Weights of a small transformer language model.
Training: a variant of Adam for these matrices, 662M tokens, 10094 steps.
Each number is 500 + 40 x the weight over its row's rms, rounded and kept within 0 to 999. Layers, rows and columns count from 0. Numbers have three digits each. The size before them is the row's rms in percent of the matrix's.

# layer 4 attention query, 384x256, rms 0.075, rows 200-299, columns 192-255
093:516549564523558414525495439454458472390554467528553480597470551468470481481446508474488518430454485491558491527455556541438486490457493538435462488485541541492508563533529463528527526448496474
086:473538461463506486469444475533485474523505445549480478452482514445469524500516406461564497471497400549554577494495531431417545493509503495453499517469465454516456459520516534522473527526490554
098:495456523472502439537476511521482519503497492551488429521514528528582419507455493546534569447565453476477564493457520508533445548454498468488478458492481538527483583486618462511482472407505572
095:611557435515419489465487467484486526521491520458472446523583511496505486500518508457523519461478520452490543546524525518534449591548520527515461541490569413456508492519508490540439527462525474
091:543476529540535461478501460429444457443491483433503578458509570457504461497473520521575470486508570498498525479468464551510480533519465498439432527463534442495432502541540464454459562467466437
137:554489489474518557478530495489548486457542468518497497537495510481454593531494481490463457442470508448479483474555499470486528498451533558507482561564494488539459539503521471517424537539461546
115:556432486496485484514484437430417464452431544534563413474487497542525554483526483446514530508510457422495551578538634543586466585452432509470498471473522461512518557535519518568496513514450525
098:508461509532480454491542578480461512568495445553534428512526524474477571527514461562519480501541430522501522505590513462474562391477485522429466434519461487462547481498533484491428538550536551
099:529513520485479452497502527574499528509479528483503469479479508516503437490513533506524480524522438483476540433502393556550532392495449470491473497393545540503490529462532502466468526483469480
094:495499496514480586529558499509493462498477535500561486455478552508510474482450592495467479448463528526498464487475470516518485476538524530518512498564500424574506440465515498575440543472485490
108:502483502527531470503491516521483487497425507625513507466481517519486484442512471527449512574529452505466491518515452531554485482471478489570494452498563515498506553484453489512494500555471524
116:471427404548469507433556565506587453439538468526472509513491614465537560419522438494498374439538497458546452490512542521486492579545505548578484526531518541532522537504525458522486470539546548
113:444504496478502483484512535557519501518532573522511516467505545553559423487516518488503542490524514488467563544390502487449491474521482437524524449474492480469501506503467501501532475477521523
192:432483555532460522547511463537429515561469504474501433527499448473527402501518550439588603552494477512520480521479514522492452422504499475452562429501442493404504503527489514496552500411455478
083:531499447522497511493487452484415563503461504432498503513474582474488517517509521459616607509499474493494524529473509515523510509486459447471515445476473411427512508570485487497475463492469497
088:496468526477549596502533564507510569472516531485477459518515525564482458471423561471486538540523466506467486544460397523441491564420540470498480503554481512537554500490479466500452509455511477
094:486517442436475481499453497488477457493552521461457493470513497519543489499506406539534597499533417505534567476507497460488573548500482480486513503497529475438503511440497443511519426413452428
096:464500472515490497512456454507485452476491480432492459453529571470450549466501474542472555557463593527451488420511523439590541555500495494522525546431549442491552551501471483442484473472476551
159:492530531549563454515530534510453474537481564516512507483503496523506422477506502555502553584525517547507543566458478509499485511545493432505516449462559506473511532521489500442574405474528438
111:491438414512478424508418492501551505479520436468459520521539525502474458515507405494550527467490479548482506411441540490518509498543516504488508531501487519492528571505469470473526498560550538
093:557469458500467517497486530485514536468527470460544510555550487500473458500417531561559494457466495498435542500415484468517465557503499483493499520463541469458522481511456477479511483487560509
150:549467496470503603484514487475550495450521447513502469521471526492479587495527491480471454439486479466510451454562548511509539521436515568500492559533459502513509479480524516562400583529468553
101:531476478444482497539497486526488469389587490511474433551514512431510525564516497527549499498570449486522538422501522507468469480501470484505475427417526527486496470530548479486450512491481501
091:541453428510523476500472534487528444518516497479556484509504520487487539539463429490454492537468538489512513552536489425501503563548481496516496545498579500533522545556472480465520456509609505
116:545497531521491502506437546555482550548501484491505450522499507515552530440529399501604546536494384563497553438496461481550505500470511501434524476532445521397527432522478500515464464484546544
105:448513540484465559485438493492515515530478417417465436508544538478538486553443516457489562508534468530525416485534501506516381460501495525569478446553359531460460526472467519510534485490521503
134:471504495519528400467507534474437512537471556462503490467543441502492441484476564465532543572530498520505527549473477539510470475542499426495500433506517507485526549520453510461566451433534453
097:507485495488554426460484513491524503577491524549522540486511534528496454558493525476489423439510532494513534533480480449517554477492567460464494433462483437532517486514477496479491480567492475
140:515507509543526438489484537498453480521484597486510518445515491511495443492483488478493508552530527538492543535470457534534499479547485407517495443472575487484536526509494502475610426472535450
101:536501544459512511502429464503506486462529487485525511507467575455569514526474517486494520589494469565516500487465546517506506637556494485536510479425472495409511527506509491458522504525509427
096:468577438503455437478504476528472490582472499515508483500496515510501508479491476575470504533481512551502535416526549531515437514537505467520559448479480603450496460462507506479508468517478537
097:430460537463516485497507600512509470509547435445491461512447557514515476500508405527511466506507511540507443485535506551504435492514536483449501456503504471493617482611478526473522485488482467
134:543507480473527582526537489482567472458494480515477517557481536490491597505486444544510440509494485463474485479530540523478525527467513576524462561542471537522478465505544497522426572548492534
088:489586503519508515519546446507558485502490481455462626534515487545503512541530430451504508541471555543517467449495430527496528411501510518448452572514509577428439472420442488504504503464502486
105:491480474529464576559543453500535420531436447567515476547461480487507523518476509462441451478460509500489464460472545457495492436488514551534550553571465516496446487481484503525503571553457545
147:485514499523511452501464502536451514529500557485505491480520491541533407495492514497512523540532506526485540542470488520510485470554453409489533422477561510456518498490497519480606441474545464
092:526523531495540462496454578465497522509474511480465506533514556509447509508507561545480501420517569532431482430462484470477528513503551484491473560428494427602515495549529516463494506499538556
100:458507494496540454416517534509477491511449529549501561503437527439461519463507469557515449475536480563557520557531543532440547515515503509423486458569508550510492497526501508513510454579488497
106:403543557537443530481548540518498484502523520509503543522511492518475416492499578566481571470551505491530460516499476539495480457507488484457529457500500506489494481491492504522527536464448467
091:491439503536427512533499525488510529487505530499513489451553451546477442590466535510467478398539523462444481573574431519522515532521490495467535493520469497612464566530487523544547547485570489
083:538466478527531424484509552507472487474468465495474453457497545565493502412492474499574566472459436493519496470462487509477562469455484502498532465502557473508526458497475476482411532476483553
093:485489546468476474560517446485517496512498535517527582490514464479521481505473526371469524500543445486499421539554556516483561466449438520488498492553491587408521501490458430481538421506527491
099:504410471510480518567531459495520482543483493514558489485471465495475469501498432437491447598447491505555529578485513519485510502532479511508462565470498511440533520572491424493545499508492532
123:586521448499591550521533511461534530457503547560521549523447490499475523484492471475459444487489527455515532495494511502500568622494482526542454556477559460562494471450498504501442473557516470
138:476513498524408488545433429538492511537457410438498501563450431464511515493477498524497591486446461513462502473530519470540505370463513504476554459564411535441481505507490516510501522473510594
129:496489457400468529499497456470554475439581435479454547458466545487479534478547491458458429497511507429488458444513529557502532524487449570513459550543492499471494493529532493536445503534474511
110:514463461494353437519456529504498579535441474475423515448488407555508542515481513476526406489542460504469462528530467471575531486458479510582531474555493461502519481504497477565468521488485478
092:464541532550492593469487477481545539556549566575511503549516467492585527522488514525538629515510536491508535505537452479504457474548492467581496544567505503464473472493479468563535494476478461
094:550449467429490503488457452463505436510490512463525487453551436476494533516572414489454431491530497517427549473544467556505558495472513562523455574498484482609497542514462497544447521500469463
132:449468622553502493531474508505445482572466521524539508442493509526516430521513580487511501472549504490510470536455493570496485490519486440429508398513488492489509513486456532545584497443414458
097:462597528498480528649442484521534476488508454522542494523478456554471528488499483403502541506460506479538486563553433488468502491401535510446556501530422555464537475454465519534529518443567537
101:497503530449544500481493485526522579468468464490465496509487508526507483519488440489520403562479484511517523482442450482487516498477458506530431476486488513491500514533542465507494515485544565
092:558463501454451495526458482530540531490578550493488489462522473540529442421538475517510552494440496528471498472515477492477473490464499507506545502497459575557512489478531557533497507459463564
134:511498495472474549527549484488556460489523446536495485499417510491525580500505467544504458496486509485487482461539531478480543536491503592513467579528467485517475504494496461494440545568451559
109:540489505499476460490516568510475474505477498469580478461519482510519507580441507564512527486494494498503539495503472470522486503499534488499495502545585530542514557508520534410491478478524582
091:408544474566528512495462556568528547559514539527478524461484518522500520464524492442446505511519502493508494500448458588550434462510494468514474471545429545445457495504495493529472525523505487
153:516494537432488502534470504425602476502446470485513508502494508485478537540482459466521505457477519480518507424533459460503552476444492579490440525504481492520464486448449495601474509531494511
086:560495500584510485522510485485513467491542572500560546529532562526515482550549481458473487496478466514429508518478453511537533558469492463550522564455495398463441474518461418478600492529475509
088:481500487547531513500497454570399542502577545574482426461435473539529445481498537491497499525491561481536511507499575530506441497534500400502562432521494517468565518567563589482453494497511488
063:441498517406487517488535498531517538488492497528513491511503507494450514440513547511506558478500500505531459534566496504462456430515541537453479497469437548536510479479466534525418511545524467
083:526515506560534505580465507466515419501520550462531526515504529521500513550478456490506511494504460501450531481427499490508573557505449472499525509462494451487464512493453451449588435464497465
080:484546459525512498452465481538393538498539571519475471493504472505524477472512519488484497541525502480499534520480566513497470473546472429518586445488497530504545535562593569428514470502512517
080:485439535416501547475459509568483476581519441491530517500498497477588509410510505490584559505503510506472458548494455480506457454444516541479515512498478522520499451482470506539522512545492496
112:538513486487491541460571511472565479489472489495508489533487580443478529549585449515470516522466392562437492502473509536506546466461518545535476565441496482566470460482442389503519510503545502
099:444523511471485469482458472539424542497571507487468428402454401526497424453493531482443535527563553478545497514512523507458470491534532399485506424512484551490574531532557604528461481481492477
075:509475517429472516550496524483557498520391453496476503525548521448485553480482538545501543491432535526497466487562513474514484458478527560467430535514469537487465458448428473536498550526584507
095:521499537496524558510462567496387473570559514472543457442486460528476428506469478442476512507572440453496528529452511484489532502491502468475602500525623496521481489508530510528564446421471493
077:540476548502482487495463497534447539484515459465582502462514528494481552439498529402493542543545451487463492612471513488518459489460531492454564483454441551470526446444536483459593492503515425
082:532507471528592538446524578450487531479454545538487547476492599531417534492569539550451592421526507503484465470493449545520493497471500494470487459524487474507472549512531525404430491558597458
091:516473473421526455518483491500496498474548557543485491468465442423443491557447471445533597492488504406491498513517435485539498464498498498475490481498430497516456560514475516471549513491472432
095:459522479513502518527428434528464435489532498511504433498452537549531503500475452391543472460503470487508515455456531517484482571468452484534511463508462467481582515616460505581442552504375520
083:462458448484476464432499435548462523423577495506504511443499489441473471487460454559430516475529465533497531462481470570536545422493522476501544424540466451505502467494505537491450523480502495
075:489493535444524592502541444449500471499442456485504508457479530499522495472525547524572473503504496517507451609487522472426439536458564529503476505531492538538491483468470501543486514470448487
091:492460435520484480585489515515541457559461499498500547551540558488479480509492480440507538559463451523440497490487457541514514441475525554566431571463498493482480450547426368491539549495430504
113:585541442547513504502503508462521467522452489482531561546500513533490560518565432545471483464419446485450531458539541533509548562429497513464483538510492469518418478470506427407501524522527521
086:570456451441494509470429519506456454484514577464458475468590473507466497523447519448448537485524451433529515449488497539482523448508464504497521499518476491509561489515498485494566572448475454
082:435540533535472476447582472509526496417538532567592513529492568466458505516525449557477497501527496563473503568509512491477485440464454484443542480496504488432498470495506436427495465560502506
093:532514466492476471424464578538515525459442503513491546497580489528492519511556411595498515437455410499498512512527539519484473488483544516528441494492488499512477429462511498415498514503540521
090:525590540473574499477504471499481545473491474476492518469444528539527489537591556581460561435451474523520423507500500463549396557505490453509562480538512566574462557502580492420437492534510473
085:500468473496500550511442538529468483479447523433519507462548527531462562539506531416501599427525409436484460502443554479481478542523474483434504511488496480514563472528488459479477500546491580
091:572573522550526507551569512507603467503478478500545525591496531522550554524558516577563465500449559523469507541516525531522451546477545500557477524486508496464436489457515481402488543545540458
088:537470520471515487557515538500441527485523557502496464447500448528460526572439553551514604481558487450508479460522510536511421584489475482488499436538486471435554594560504519471494483455447435
079:486503564504484510536457404504475507539470483459517546484470417532552461482394524495522491540528473464525467548499452509531393518517448520580493492496490503493519570520457518570495542428402472
071:415489480533532467507487391501459520517585504589529482530407490496502454525520447463486457545473484552496460459497555531461518533508440463513554487513480449531507540588536510488466458521507565
127:557553530477501569494591493412514492491479513462534580553548532533440532526499542564458491516428499509438489539601489551525436593489568519511477544507499537540449526532513487434520489568518463
090:532427534515479454441478487494426492498511527573564535577505528486502487495508464451485457508498474517526569518457459500499482467458477527488501485497470395565500382530453528561497471443413499
089:577482496554507526473493482501506484478471430450495512475544466532444522513570489565464511420439468493480564475528420499553528529461565498466476483467517518552510512495518468434455509550503497
080:453477496502474457492573507490564449531481530487416545528540559442459481568477476485571562493470520526502561533510513517446500419525497575541405488498497485455412524409424501516483535464536484
081:449465422492520514494496496456525460466507475476566556499497492491435532536519424559525480498491441608471438537455437544446530483471577548515454522540506501590566473494472455492444545559514420
092:536480490464435502502532579447489435469538447417527497447513493476536553600540554565578463504495447473529478487477465526547468497457495540517490514468443480528500477513435519538496500480427480
078:520502492503480454456588494559431553414488524436492514468510502449463459540562462573507476540483511474564531469533517482485499509574505517439523494509545500552549513532578535461503485513507506
089:503526527585450570459518475503527493528497547431502462481598489477486617488596446514570408500444451494429472497485548510524560497511584505527499568464514491508520428467450446501569469554568422
083:499483515471488534584485516503493473540545444404523489481446457520621491526533537582478504468475482430544474449496490503471478527473477522478532524521490473475492505421504469498545483472453533
087:465510476504490514516484522476504528457497463480512522499531555501483518517529467476528536473497512538536537494487459449349522487448491507493500458521394445499511459499479477470567485509443557
086:414510481482472527531546470516461513516533525503533483489419439535548462534517447536430484515533376514452378482481507431494511457472478477488561472517528529465560466516530463456437426498496536
088:519550498509463535459505553471598442516472468449453496448550509514497531604570546591460490442482548447494488485539443527505456556464547503517489500473498586597463509428474475509506531462482432
090:515523445518480509419552451492560452502485413491485524454522467376481554549500434553493448522472479521479437536490461522423508459511545536556435534531531565496512516440505485474481503578569459
102:515497472507473513561497466470546455510494440444563540486515555461529573501552515484582496534426449535490529475506493566492470477449505561511487560480452466500468492471471424435474560525480534
082:512529526544493505505450457508483502531395609519476501441485555527452495474552456452481499463524504526428475537491521552416547487565496450516528514510488429494482450560503525533521463538573510
085:442616518391508480489461592522495418520429471452405476521514490528529453473478493572547512407478528504481489524492593431512450498531476486502484536516491549515508470483457466463532469519532521